{
  "n_layer": 16,
  "n_kv_head": 3,
  "head_dim": 64,
  "d_mlp": 512,
  "norm_eps": 1e-06,
  "positions": "alibi",
  "init": "uniform",
  "optimizer": "adam_variant",
  "beta1": 0.9,
  "weight_decay": 0.13,
  "batch_tokens": 65536
}
Each number is 200 + 40 x the weight over the matrix's rms, rounded and kept within 0 to 999. Layers, rows and columns count from 0.

# layer 4 attention output, 192x192, rms 0.0687, rows 0-191, columns 0-31
223,147,247,212,130,174,245,224,223,228,212,213,224,217,215,185,205,156,218,178,295,151,144,164,319,223,208,250,210,212,172,175
280,230,170,188,237,291,233,269,154,205,124,150,179,213,313,218,122,142,181,189,228,166,254,193,254,269,202,152,206,171,207,234
233,115,246,238,117,132,251,235,228,191,234,231,128,301,199,228,175,206,109,203,181,153,182,145,182,251,285,241,154,243,182,86
212,148,238,224,263,151,148,90,187,198,175,220,188,178,131,200,220,171,190,262,192,203,205,184,211,208,269,227,147,228,223,338
195,200,217,232,118,109,228,213,279,169,177,174,215,240,205,164,251,211,195,246,196,300,232,230,200,199,100,204,289,232,153,258
204,280,200,182,207,202,215,174,234,171,258,182,151,107,92,158,307,269,166,188,171,221,221,226,245,210,102,223,136,231,123,237
199,199,129,218,143,122,155,190,305,152,191,178,241,250,228,204,237,338,191,151,180,233,159,307,227,193,233,205,147,227,205,241
227,184,230,235,217,265,156,240,203,221,136,162,146,203,241,190,223,183,158,162,229,208,215,187,145,260,261,185,220,267,175,139
114,217,130,107,141,238,231,140,119,208,206,213,134,281,279,229,275,272,96,180,108,190,195,241,178,290,265,195,180,205,188,213
194,165,233,202,204,200,186,198,172,191,188,224,239,206,157,174,226,226,136,166,231,179,279,240,177,200,147,245,184,213,219,184
100,174,114,216,218,234,239,139,172,230,203,319,258,234,202,167,249,210,248,205,183,265,217,242,126,180,142,218,233,234,208,183
207,181,202,220,193,171,203,182,225,153,192,227,210,274,194,207,175,195,188,207,223,222,194,206,204,182,247,238,193,205,168,139
270,195,190,211,144,181,130,213,281,207,207,206,162,154,150,216,116,216,298,270,181,353,200,245,250,160,293,229,254,244,234,172
193,244,194,247,128,230,118,218,234,163,196,189,146,209,223,225,181,208,159,160,233,253,234,246,278,234,213,249,169,240,241,208
165,235,164,250,207,288,278,141,77,209,132,250,190,262,191,202,201,234,232,212,217,158,299,160,176,214,212,146,248,241,178,136
178,147,280,248,152,177,214,177,156,247,193,160,273,213,212,258,233,138,176,154,105,194,267,168,208,242,189,219,165,198,188,163
203,166,169,193,180,127,230,146,207,161,213,127,196,217,225,178,242,226,187,178,182,245,123,253,181,232,264,247,173,202,235,203
226,217,225,127,259,239,104,173,212,204,276,188,220,159,213,236,105,226,119,80,196,173,184,221,213,225,224,170,119,291,224,241
167,160,235,199,229,224,260,194,132,191,187,185,183,199,312,206,218,202,147,135,149,129,233,230,136,152,122,151,206,133,165,227
169,183,152,183,261,222,146,194,192,212,160,250,233,290,137,146,178,175,205,233,132,156,221,220,165,209,201,199,191,203,205,184
149,183,239,248,225,151,231,125,127,192,271,189,266,197,221,271,152,139,191,263,216,239,220,199,186,181,305,189,140,217,203,160
218,208,188,223,156,275,225,231,240,207,135,246,220,260,229,154,215,230,199,220,184,230,164,204,163,220,247,147,306,168,182,238
114,144,209,288,111,193,208,163,140,228,140,229,254,181,227,282,182,163,214,128,190,213,202,200,216,212,169,168,193,264,293,157
263,236,154,174,250,206,182,176,247,205,165,214,203,262,174,211,207,214,247,253,182,233,198,199,156,152,208,174,220,189,178,123
147,265,242,213,167,172,235,210,302,195,152,210,203,172,191,162,154,178,223,199,168,209,192,187,186,240,189,162,232,248,256,256
145,120,215,251,202,174,141,231,176,215,195,228,191,231,130,187,207,209,234,225,198,228,225,193,200,207,251,221,241,98,175,136
182,232,245,197,248,239,195,196,207,215,218,172,143,156,131,258,92,116,158,150,257,237,227,164,241,180,140,126,203,148,200,222
193,194,246,211,243,296,216,231,228,231,227,130,192,205,228,190,182,139,209,234,211,206,250,290,214,168,238,218,222,204,158,144
151,132,217,198,95,227,258,175,280,200,271,277,168,180,236,142,209,217,211,185,234,232,222,291,217,174,225,84,216,160,114,151
174,230,306,195,91,188,233,286,253,204,212,175,212,184,130,166,227,208,247,107,208,194,189,188,185,198,115,136,222,165,187,113
249,241,138,212,148,235,255,167,198,225,207,238,204,198,182,246,131,139,257,179,174,153,143,159,169,170,264,265,157,182,195,127
176,235,181,351,199,251,179,234,221,233,192,221,209,213,148,155,171,193,280,170,192,228,263,115,178,205,136,150,203,214,179,157
141,162,149,226,212,191,204,232,156,225,264,211,168,220,240,222,122,151,239,217,155,169,238,189,157,234,205,218,151,200,200,150
193,109,190,215,246,188,164,217,232,214,227,168,300,158,344,196,219,250,152,103,215,151,203,207,102,184,198,181,145,134,189,170
233,205,141,222,156,135,181,173,286,208,291,272,257,202,114,191,148,146,214,267,134,219,209,176,208,196,226,193,168,252,188,188
190,190,136,158,210,195,282,186,172,264,146,260,156,260,242,230,333,339,239,221,104,100,281,240,87,218,102,186,194,231,155,204
197,213,177,211,156,194,202,191,248,175,165,213,240,169,239,327,180,259,130,189,338,188,215,184,226,173,156,148,242,230,250,194
315,253,194,222,180,159,218,252,140,210,129,189,200,165,229,214,199,225,326,264,198,167,193,259,226,203,125,216,194,215,203,241
216,245,182,207,190,268,215,198,168,204,152,183,170,274,295,274,205,219,157,214,228,177,160,196,156,280,203,155,260,243,205,173
204,172,193,191,190,154,110,202,241,155,177,201,156,215,166,173,230,255,272,162,239,266,193,261,182,168,141,214,235,218,143,172
207,184,154,231,181,170,198,146,207,214,225,177,97,224,145,232,219,208,242,123,185,164,235,189,208,209,238,127,228,203,187,222
181,124,167,184,232,209,167,171,163,200,212,205,202,230,278,260,248,252,79,220,226,184,216,222,185,152,181,163,154,174,169,192
224,262,240,198,143,167,186,204,187,200,285,162,245,196,165,210,176,219,274,219,180,151,297,216,183,130,128,178,177,199,329,218
217,171,216,217,71,135,223,174,213,200,197,170,211,278,61,236,234,191,241,168,204,191,176,115,278,291,196,135,151,153,241,155
263,265,173,198,188,204,240,241,238,189,246,175,304,193,101,220,146,145,273,168,244,125,239,267,184,252,129,205,140,112,217,214
240,183,235,210,171,192,171,182,246,210,236,243,291,234,115,172,194,171,194,231,258,202,202,141,255,192,174,99,135,257,224,110
224,206,229,177,228,151,252,213,239,200,228,262,241,164,256,214,208,211,255,94,222,164,168,185,219,171,258,158,198,271,236,197
238,164,180,200,145,136,212,240,190,213,260,276,218,98,151,210,86,65,177,261,150,172,217,250,224,189,280,218,165,190,192,238
184,177,210,276,147,145,225,173,197,205,169,200,193,270,218,137,267,172,221,248,238,159,254,160,198,195,227,206,244,152,155,199
171,211,227,172,172,211,174,234,187,234,166,277,203,309,209,204,251,256,138,202,187,211,199,187,212,158,224,164,239,268,162,188
215,221,213,136,166,171,161,291,286,159,258,201,191,185,158,136,182,262,257,168,96,205,135,199,196,154,151,215,198,209,200,206
162,172,223,255,229,224,184,182,167,222,241,174,176,189,208,198,150,130,290,130,218,110,148,212,222,164,189,247,123,211,188,137
249,212,239,239,206,197,191,189,192,170,195,151,183,207,179,136,187,243,176,110,198,198,172,242,270,146,185,220,209,188,173,160
173,206,176,224,188,198,191,143,177,214,130,87,183,169,193,148,163,160,256,218,263,274,229,183,229,241,186,174,259,213,171,262
142,148,236,169,133,171,193,197,181,206,260,229,245,241,182,180,170,158,187,242,132,243,255,230,153,139,109,175,220,132,138,191
200,250,260,220,165,168,178,251,204,225,215,235,186,264,292,112,179,188,194,186,108,125,138,176,205,173,197,143,210,211,175,169
170,200,235,238,194,225,232,232,199,194,199,219,211,225,174,170,189,178,195,150,212,85,198,230,203,153,250,262,220,216,155,123
186,208,213,281,145,209,177,201,243,188,244,165,221,210,196,159,249,175,277,232,170,231,203,203,273,160,141,135,194,150,209,202
164,162,232,208,70,217,226,198,226,225,86,160,212,205,294,196,230,109,244,199,258,142,207,194,208,213,192,191,204,202,138,207
290,216,198,172,265,260,145,158,222,159,236,159,189,180,213,273,187,189,195,191,180,201,225,205,170,211,134,104,234,233,239,219
115,197,239,215,232,268,197,258,231,227,167,257,152,175,174,247,151,161,217,272,172,162,200,245,198,201,292,239,308,186,155,251
198,239,192,181,297,220,195,224,129,205,234,156,212,222,280,122,335,291,183,167,239,135,227,146,213,236,153,114,165,202,212,119
181,188,237,200,173,202,173,224,233,232,147,201,226,291,210,167,200,240,185,147,172,200,170,180,185,244,190,266,122,189,62,195
217,154,148,193,153,218,282,110,193,232,220,194,205,315,165,255,159,137,192,220,223,214,237,149,179,189,157,115,194,257,206,236
183,182,215,152,178,190,215,236,229,175,223,262,196,193,169,115,262,143,197,195,133,202,213,149,194,214,261,215,162,303,184,202
180,183,286,195,106,228,150,224,216,222,182,186,201,277,183,243,235,189,182,155,263,250,187,205,259,267,246,220,225,270,189,192
186,222,154,142,270,186,215,183,225,190,274,167,197,194,195,177,214,216,175,246,138,187,217,182,206,200,242,267,184,184,219,211
155,335,171,107,290,264,190,309,139,153,201,122,240,181,126,202,195,250,134,181,149,244,192,175,227,128,157,215,149,293,160,286
219,176,204,150,221,153,213,221,187,180,213,244,195,162,255,117,210,222,253,198,284,164,251,203,191,224,113,216,218,135,187,185
127,147,211,205,320,167,216,231,198,258,195,276,251,202,237,147,228,228,198,153,217,184,164,231,146,132,170,295,207,231,175,214
190,248,264,258,222,199,164,205,219,204,210,244,110,260,152,188,262,258,194,194,257,195,238,216,147,101,235,256,188,167,209,215
134,288,206,193,230,290,254,195,171,190,230,154,142,226,256,167,135,121,145,207,176,219,149,209,292,163,200,104,220,160,167,206
193,245,223,240,162,221,259,240,132,145,173,169,195,266,219,243,280,217,300,193,156,167,228,258,135,201,260,173,231,202,228,215
123,223,215,236,201,187,103,186,206,183,205,147,189,190,180,146,252,222,234,275,138,243,251,233,98,200,120,163,272,168,218,71
225,201,185,278,117,211,255,152,181,228,142,142,134,151,179,237,153,148,218,204,202,246,205,190,166,271,183,122,253,164,126,121
214,107,289,192,246,202,258,232,223,223,113,137,179,103,213,174,165,149,177,88,165,219,260,288,203,95,143,282,209,134,186,260
146,184,144,141,177,177,291,264,188,227,208,246,197,152,148,208,224,262,212,164,151,100,160,248,210,278,284,249,166,127,197,127
157,226,175,164,205,195,206,204,198,248,198,266,258,237,167,214,204,237,202,146,180,150,182,119,228,219,155,234,232,156,242,197
214,214,181,154,199,162,210,103,165,187,178,162,206,236,161,202,238,281,131,106,133,223,175,242,224,181,206,231,124,223,235,194
209,189,170,177,155,227,269,167,176,217,239,148,208,223,153,203,207,120,116,170,201,225,153,166,254,245,147,194,187,226,107,122
204,202,201,172,195,186,241,179,238,194,245,253,208,243,172,165,255,186,142,200,90,259,230,131,146,253,277,191,267,176,216,145
192,235,241,243,180,235,271,156,287,144,199,225,224,164,154,159,162,223,198,178,185,242,121,167,230,136,125,209,188,250,154,180
142,178,234,200,210,257,238,208,233,245,273,202,237,257,185,216,119,218,261,293,167,216,221,202,251,220,180,140,236,171,158,231
176,251,202,190,229,187,66,256,245,170,276,176,258,203,138,75,195,229,180,281,52,224,201,227,131,78,166,229,178,194,241,197
63,182,229,268,112,265,165,199,203,164,212,219,204,285,182,285,160,187,75,139,196,208,144,231,207,209,219,146,243,177,155,238
200,151,233,176,226,170,166,189,179,214,196,228,195,174,265,198,231,200,187,89,181,177,188,224,190,234,186,239,239,181,139,226
99,240,219,227,189,259,179,262,197,168,234,153,182,145,276,291,110,97,153,168,142,216,198,218,216,186,226,181,264,130,186,195
151,195,240,165,199,208,174,221,183,201,283,184,197,164,217,99,141,207,267,209,254,229,244,151,136,155,180,168,177,220,149,143
219,219,216,168,169,166,168,151,219,206,240,178,248,169,159,223,158,263,241,202,248,231,203,202,233,156,193,217,172,164,236,259
285,207,203,219,294,229,211,225,215,201,165,222,220,208,194,199,84,213,229,205,210,119,211,237,154,82,224,206,114,128,182,242
131,196,157,181,180,243,170,210,206,224,229,214,222,162,227,235,222,188,178,173,135,128,254,242,192,195,240,154,238,193,240,257
229,207,207,163,226,207,256,135,190,186,170,197,253,210,144,212,198,147,227,224,222,304,172,144,218,197,214,125,238,148,184,215
216,180,192,237,217,202,340,183,161,228,170,205,220,139,80,196,177,111,205,209,245,178,247,150,208,215,249,187,196,210,163,254
191,147,157,195,249,283,236,202,173,210,204,261,224,295,218,274,254,166,225,128,120,118,184,156,140,282,246,267,266,245,158,160
223,197,206,357,177,168,111,284,177,189,211,162,194,149,160,270,288,234,302,201,244,137,226,158,233,138,140,327,103,172,172,213
212,154,251,218,273,180,191,216,184,199,209,103,206,183,242,152,171,199,110,155,175,228,211,223,210,195,102,190,167,227,150,211
267,208,209,206,175,196,257,200,204,185,175,167,213,242,227,175,249,203,212,206,194,160,216,158,195,222,151,137,262,180,209,109
186,172,218,192,272,228,195,206,202,232,145,219,149,231,182,146,243,190,201,155,242,186,202,190,214,119,206,167,241,272,200,200
179,228,238,126,263,219,229,228,224,225,206,183,168,126,262,165,143,204,154,155,228,145,167,152,242,151,116,159,228,212,237,237
237,148,234,224,72,151,205,145,245,184,200,165,154,197,230,201,275,156,207,238,320,266,131,182,208,225,139,210,223,127,143,240
193,215,301,146,288,188,139,279,236,170,176,197,152,47,182,96,250,235,163,193,195,254,228,176,211,168,177,105,171,265,166,188
226,201,111,221,187,254,176,292,256,170,276,188,220,185,292,153,230,198,308,208,171,267,167,282,216,175,132,180,242,162,194,156
154,258,177,184,179,233,230,226,160,155,199,243,235,177,171,232,269,257,257,126,219,152,208,259,255,207,214,294,197,184,270,234
228,193,187,188,294,169,229,142,208,246,182,260,207,219,227,141,202,194,161,217,121,188,197,214,83,156,204,261,245,205,279,84
172,125,252,190,167,226,221,206,163,241,267,175,242,191,209,211,158,170,232,210,267,231,193,75,205,168,218,211,204,138,191,229
174,141,129,152,192,211,231,199,283,215,172,228,311,221,249,250,198,250,212,162,239,130,248,350,155,124,62,225,225,120,146,157
141,133,231,229,215,246,276,173,141,297,114,215,220,213,176,188,162,156,206,198,206,127,282,224,112,183,178,252,189,146,166,202
204,166,122,124,203,195,255,207,194,223,243,224,224,111,208,213,241,121,188,276,267,169,256,199,223,190,317,163,132,191,179,193
43,267,196,154,187,254,257,209,204,232,234,306,210,182,196,223,206,186,222,166,171,187,221,179,197,230,154,119,194,206,177,267
214,199,251,255,258,169,134,180,112,174,186,266,257,121,181,236,245,183,163,212,212,202,242,217,196,170,213,249,195,170,230,229
152,258,255,221,212,184,130,284,180,136,213,160,266,206,116,128,256,269,203,56,219,165,141,254,187,175,264,213,177,192,192,192
315,247,246,236,98,260,189,185,186,179,258,92,211,172,204,226,191,155,281,203,317,181,267,144,224,177,140,138,133,130,239,285
172,173,215,208,201,116,193,209,239,152,178,207,222,232,215,202,243,204,255,209,203,210,185,182,252,196,158,171,252,181,219,198
201,213,213,202,235,142,194,238,171,156,248,180,219,195,143,129,207,227,174,281,193,188,177,182,180,256,294,263,118,249,263,179
186,190,221,224,49,189,214,239,262,174,107,178,225,186,197,250,134,160,214,170,229,156,208,139,217,150,188,132,186,176,146,199
197,124,213,206,217,199,219,178,177,214,131,168,233,158,196,169,185,180,221,179,199,205,253,258,221,167,262,217,111,205,227,265
245,134,244,253,125,204,233,160,99,239,63,179,214,316,234,231,220,156,232,195,279,216,223,231,187,186,201,154,208,233,161,187
210,198,184,220,198,135,241,142,173,276,37,242,200,303,157,249,266,146,178,241,207,126,223,200,255,205,202,218,288,197,189,258
167,210,239,234,201,239,190,203,265,208,177,260,220,180,240,284,84,147,200,112,138,262,205,255,206,214,219,211,198,234,190,221
152,193,233,218,262,132,212,243,234,213,110,194,243,186,240,203,179,184,223,168,221,124,140,170,234,190,249,241,138,243,202,197
253,136,112,251,289,211,189,171,149,238,182,243,210,215,215,211,160,167,268,217,185,213,188,173,104,187,183,246,212,223,178,157
248,185,195,176,199,122,209,179,161,204,219,150,179,220,120,179,279,226,211,231,260,315,209,186,201,219,162,163,123,145,214,269
165,213,162,207,219,182,126,233,185,203,243,158,173,160,197,167,160,267,247,227,266,278,201,195,247,208,252,189,217,203,281,199
193,218,214,175,223,212,193,88,172,199,163,149,132,144,181,234,190,246,74,152,233,169,222,246,194,191,122,229,149,220,258,245
250,210,180,192,140,200,201,201,226,190,244,205,181,199,192,112,107,187,260,231,226,281,202,188,188,229,153,106,222,165,232,186
240,181,241,200,196,121,111,244,151,213,67,174,138,181,255,178,224,242,205,209,209,229,204,213,245,236,183,272,163,250,214,247
128,276,195,183,304,235,246,157,215,174,226,190,225,204,187,201,198,215,215,279,199,243,131,137,242,159,216,136,220,201,261,212
286,166,221,201,159,196,200,156,223,205,142,228,143,148,153,201,291,142,232,183,216,222,201,257,201,186,150,287,163,189,136,158
141,229,182,209,283,193,164,190,169,216,205,220,207,242,270,200,241,179,215,191,260,182,254,111,210,264,203,170,202,233,177,255
200,223,212,198,268,208,91,201,295,146,170,179,226,203,214,64,354,264,272,170,272,231,152,265,166,165,164,203,197,196,177,128
263,215,211,104,283,274,263,203,260,179,131,264,161,184,160,189,218,202,206,195,123,220,157,193,255,182,170,177,265,207,167,215
135,243,162,278,255,294,237,168,212,182,250,231,193,124,192,165,219,219,260,336,194,216,183,156,263,195,227,206,247,156,185,222
326,243,145,219,186,139,155,268,304,174,268,272,230,249,245,173,241,188,167,295,146,234,180,107,230,256,196,209,174,228,176,231
134,208,238,166,91,289,192,258,236,181,275,277,196,175,196,243,221,188,227,156,164,203,232,163,335,166,213,120,221,147,196,249
145,266,142,143,227,266,223,216,159,202,219,194,187,219,273,261,194,279,196,237,248,226,176,208,219,126,153,112,223,210,201,243
203,208,108,225,115,175,187,152,194,213,167,198,203,217,249,211,136,153,205,230,254,194,175,208,155,233,225,257,209,168,238,131
149,172,117,176,204,247,240,177,183,175,244,231,163,229,137,174,178,291,160,150,239,188,237,216,241,230,259,235,150,226,254,232
185,198,146,276,231,219,239,193,217,160,214,202,170,300,232,237,220,256,167,159,227,191,186,288,229,168,210,183,180,170,147,188
259,213,201,123,286,208,184,239,170,192,195,170,233,249,200,224,132,136,236,230,240,128,163,240,210,232,187,154,179,250,204,203
162,265,230,97,170,215,149,238,303,168,291,232,159,194,151,194,197,249,170,153,180,150,189,225,189,129,230,270,264,159,184,168
63,225,215,194,63,145,177,182,207,196,247,242,258,240,245,152,218,143,133,210,162,328,171,202,288,175,173,217,203,233,148,277
115,102,183,160,233,149,154,244,184,202,165,172,154,256,219,166,282,154,220,261,148,202,181,189,156,204,179,232,198,185,177,178
213,187,196,154,213,196,200,147,227,217,156,270,239,227,149,153,195,194,216,278,133,229,122,124,180,173,208,169,232,208,241,206
190,189,149,192,126,144,147,184,177,223,194,229,218,155,150,235,147,165,281,270,208,216,219,200,176,180,221,193,242,191,191,257
195,178,184,222,192,95,202,169,216,268,189,252,315,237,226,227,179,154,189,225,179,219,256,200,179,326,196,128,170,263,214,195
232,242,208,324,152,195,142,238,272,164,229,212,203,271,259,163,243,269,114,134,212,218,154,189,272,254,248,204,213,207,194,221
82,178,233,125,225,139,160,190,141,226,145,220,197,159,219,239,261,146,156,267,204,183,142,172,190,218,236,241,267,249,187,238
231,153,238,296,304,147,243,202,213,208,139,183,169,178,211,143,227,204,225,205,276,167,190,260,145,144,296,218,130,193,188,192
197,213,303,270,145,200,189,193,214,210,169,239,231,169,145,171,186,145,184,132,264,233,165,168,267,188,216,217,193,187,239,190
206,230,205,196,210,224,199,150,212,199,173,146,200,123,288,263,170,165,207,244,192,230,125,215,240,112,239,278,194,204,249,200
215,203,206,138,242,186,168,259,222,243,170,256,219,145,163,205,159,184,280,220,197,173,183,196,226,205,142,246,160,123,236,213
82,284,222,139,171,175,182,179,187,183,248,198,163,208,215,182,209,267,161,277,220,149,196,219,248,257,198,162,276,125,287,216
257,151,247,175,278,196,144,194,181,211,228,225,198,308,150,142,116,228,253,183,210,122,220,189,222,225,216,181,177,230,252,236
77,239,215,150,149,188,233,272,187,163,179,118,187,192,98,123,172,195,251,270,286,210,177,180,214,279,190,95,253,190,162,91
260,223,165,208,195,195,201,251,220,227,213,226,228,206,204,97,156,190,229,197,162,198,227,176,208,115,182,197,206,166,189,220
231,187,159,218,219,220,297,209,222,168,226,196,168,136,264,187,246,173,161,197,165,169,185,218,226,198,177,151,169,202,163,178
201,178,225,291,180,171,225,121,196,174,210,105,110,209,149,210,254,127,255,244,273,276,258,202,206,150,185,191,236,112,163,176
188,247,120,211,167,238,175,222,150,244,217,235,159,187,219,181,164,235,199,140,206,128,159,252,150,159,169,263,187,197,163,154
299,95,209,163,258,254,112,233,223,205,239,189,166,178,181,148,239,256,282,169,237,186,143,150,148,171,240,325,251,126,166,142
198,206,183,179,184,140,163,273,200,171,187,228,106,210,246,272,212,241,266,358,192,207,247,211,203,254,166,230,256,61,165,240
123,164,202,267,219,172,215,183,186,215,202,291,224,256,134,194,120,146,234,265,155,196,145,189,190,88,283,198,268,194,104,172
227,130,192,191,225,99,213,191,202,231,125,123,257,274,220,195,222,275,195,197,160,158,211,144,260,200,108,217,216,184,189,249
166,191,220,294,289,177,231,150,257,192,174,113,209,218,281,233,231,210,194,157,236,237,220,200,256,152,185,249,251,245,171,223
194,268,232,129,71,270,251,277,198,203,153,196,187,177,179,292,225,201,141,210,321,234,248,210,239,225,166,152,249,202,110,210
222,194,166,307,205,204,183,177,252,208,171,231,257,212,119,185,126,189,172,187,210,162,172,161,168,129,216,154,95,166,214,233
222,163,125,232,204,149,201,174,237,194,285,284,202,219,153,163,226,267,243,272,246,222,166,126,159,126,294,208,139,191,140,120
212,245,217,207,149,269,184,230,238,203,252,164,232,159,264,230,172,159,195,168,213,224,183,176,189,61,131,166,252,224,199,177
115,227,346,245,167,220,282,147,202,237,222,196,199,185,184,290,160,191,206,170,156,194,197,185,177,241,253,180,189,198,242,163
130,174,251,178,143,201,253,261,169,177,224,147,220,242,175,272,225,183,303,153,202,127,209,123,205,290,251,81,213,198,225,213
253,229,213,191,195,178,240,214,136,221,149,117,115,140,283,277,225,190,214,174,174,221,243,242,184,301,86,243,258,206,197,209
223,184,141,176,188,276,197,138,238,233,285,253,203,266,134,210,306,235,191,225,86,201,191,209,147,288,240,182,203,295,126,104
222,216,204,323,300,170,190,168,146,203,168,131,202,207,247,208,223,215,221,163,269,194,214,222,196,244,230,231,196,194,304,187
156,220,197,178,177,146,252,190,207,175,200,179,122,230,199,264,192,237,179,131,192,215,117,128,241,266,304,219,237,252,242,163
230,168,247,190,186,210,261,246,209,207,275,161,247,262,120,169,236,181,167,200,197,238,279,219,250,242,164,250,211,195,175,223
105,209,192,176,150,215,198,227,205,215,233,263,125,182,188,267,189,274,212,166,172,174,169,232,182,206,228,170,242,212,187,229
130,150,214,280,193,154,246,236,190,154,285,240,298,266,117,249,249,230,294,277,237,223,154,201,228,109,94,154,154,181,172,71
197,191,156,222,267,133,249,198,223,205,87,191,140,178,217,185,204,285,177,234,258,190,248,174,164,164,226,178,163,306,206,183
251,105,203,194,206,210,171,176,130,265,203,221,261,262,255,250,266,255,170,224,146,119,220,133,107,307,223,267,134,188,177,204
225,170,197,249,185,197,153,200,175,275,144,263,110,201,218,168,258,165,206,224,179,188,200,222,183,276,253,236,242,233,197,114
268,147,162,203,235,197,201,207,225,244,186,272,147,203,174,291,217,217,241,164,215,142,153,141,88,162,259,278,153,246,267,204
206,273,162,238,263,223,177,204,137,181,251,227,250,219,171,90,226,198,181,172,251,144,300,186,218,164,188,208,179,187,222,160
212,209,167,148,181,256,183,170,190,206,238,199,190,146,226,95,215,155,228,269,180,229,238,253,204,189,154,112,273,161,198,121
334,177,195,143,175,253,183,230,210,202,206,163,181,241,281,171,92,244,172,198,229,193,170,190,252,194,251,176,220,308,195,193
204,193,182,172,217,114,216,162,176,237,183,221,148,203,149,168,258,217,247,290,176,198,205,193,177,170,192,240,226,226,191,137
259,203,191,282,170,162,224,207,217,211,249,265,158,252,134,196,208,278,232,260,191,288,222,155,196,267,204,204,156,198,212,153
179,254,213,239,189,128,176,217,153,208,162,166,212,177,207,187,144,167,145,193,184,237,211,254,217,229,257,232,151,232,186,243
96,211,207,148,190,126,173,255,270,198,215,265,196,170,211,226,160,226,136,126,238,170,125,201,254,194,305,257,191,282,210,184
166,192,292,257,204,204,244,151,189,190,233,186,185,191,276,183,301,206,78,152,248,267,176,153,261,226,255,223,226,204,276,227
154,293,141,291,123,240,263,223,146,203,215,142,209,153,242,134,236,159,291,225,125,172,202,250,205,221,113,161,209,156,166,212
266,250,159,209,175,193,185,239,181,202,156,201,226,190,250,75,212,265,175,219,132,196,280,259,120,160,214,265,172,251,200,203
178,243,183,226,229,217,240,218,195,206,204,212,127,150,192,195,248,275,255,219,283,182,218,213,221,235,101,193,150,214,209,176
188,212,256,262,233,240,202,236,217,189,121,212,167,150,131,298,202,181,231,222,166,238,135,170,255,215,280,199,261,224,215,184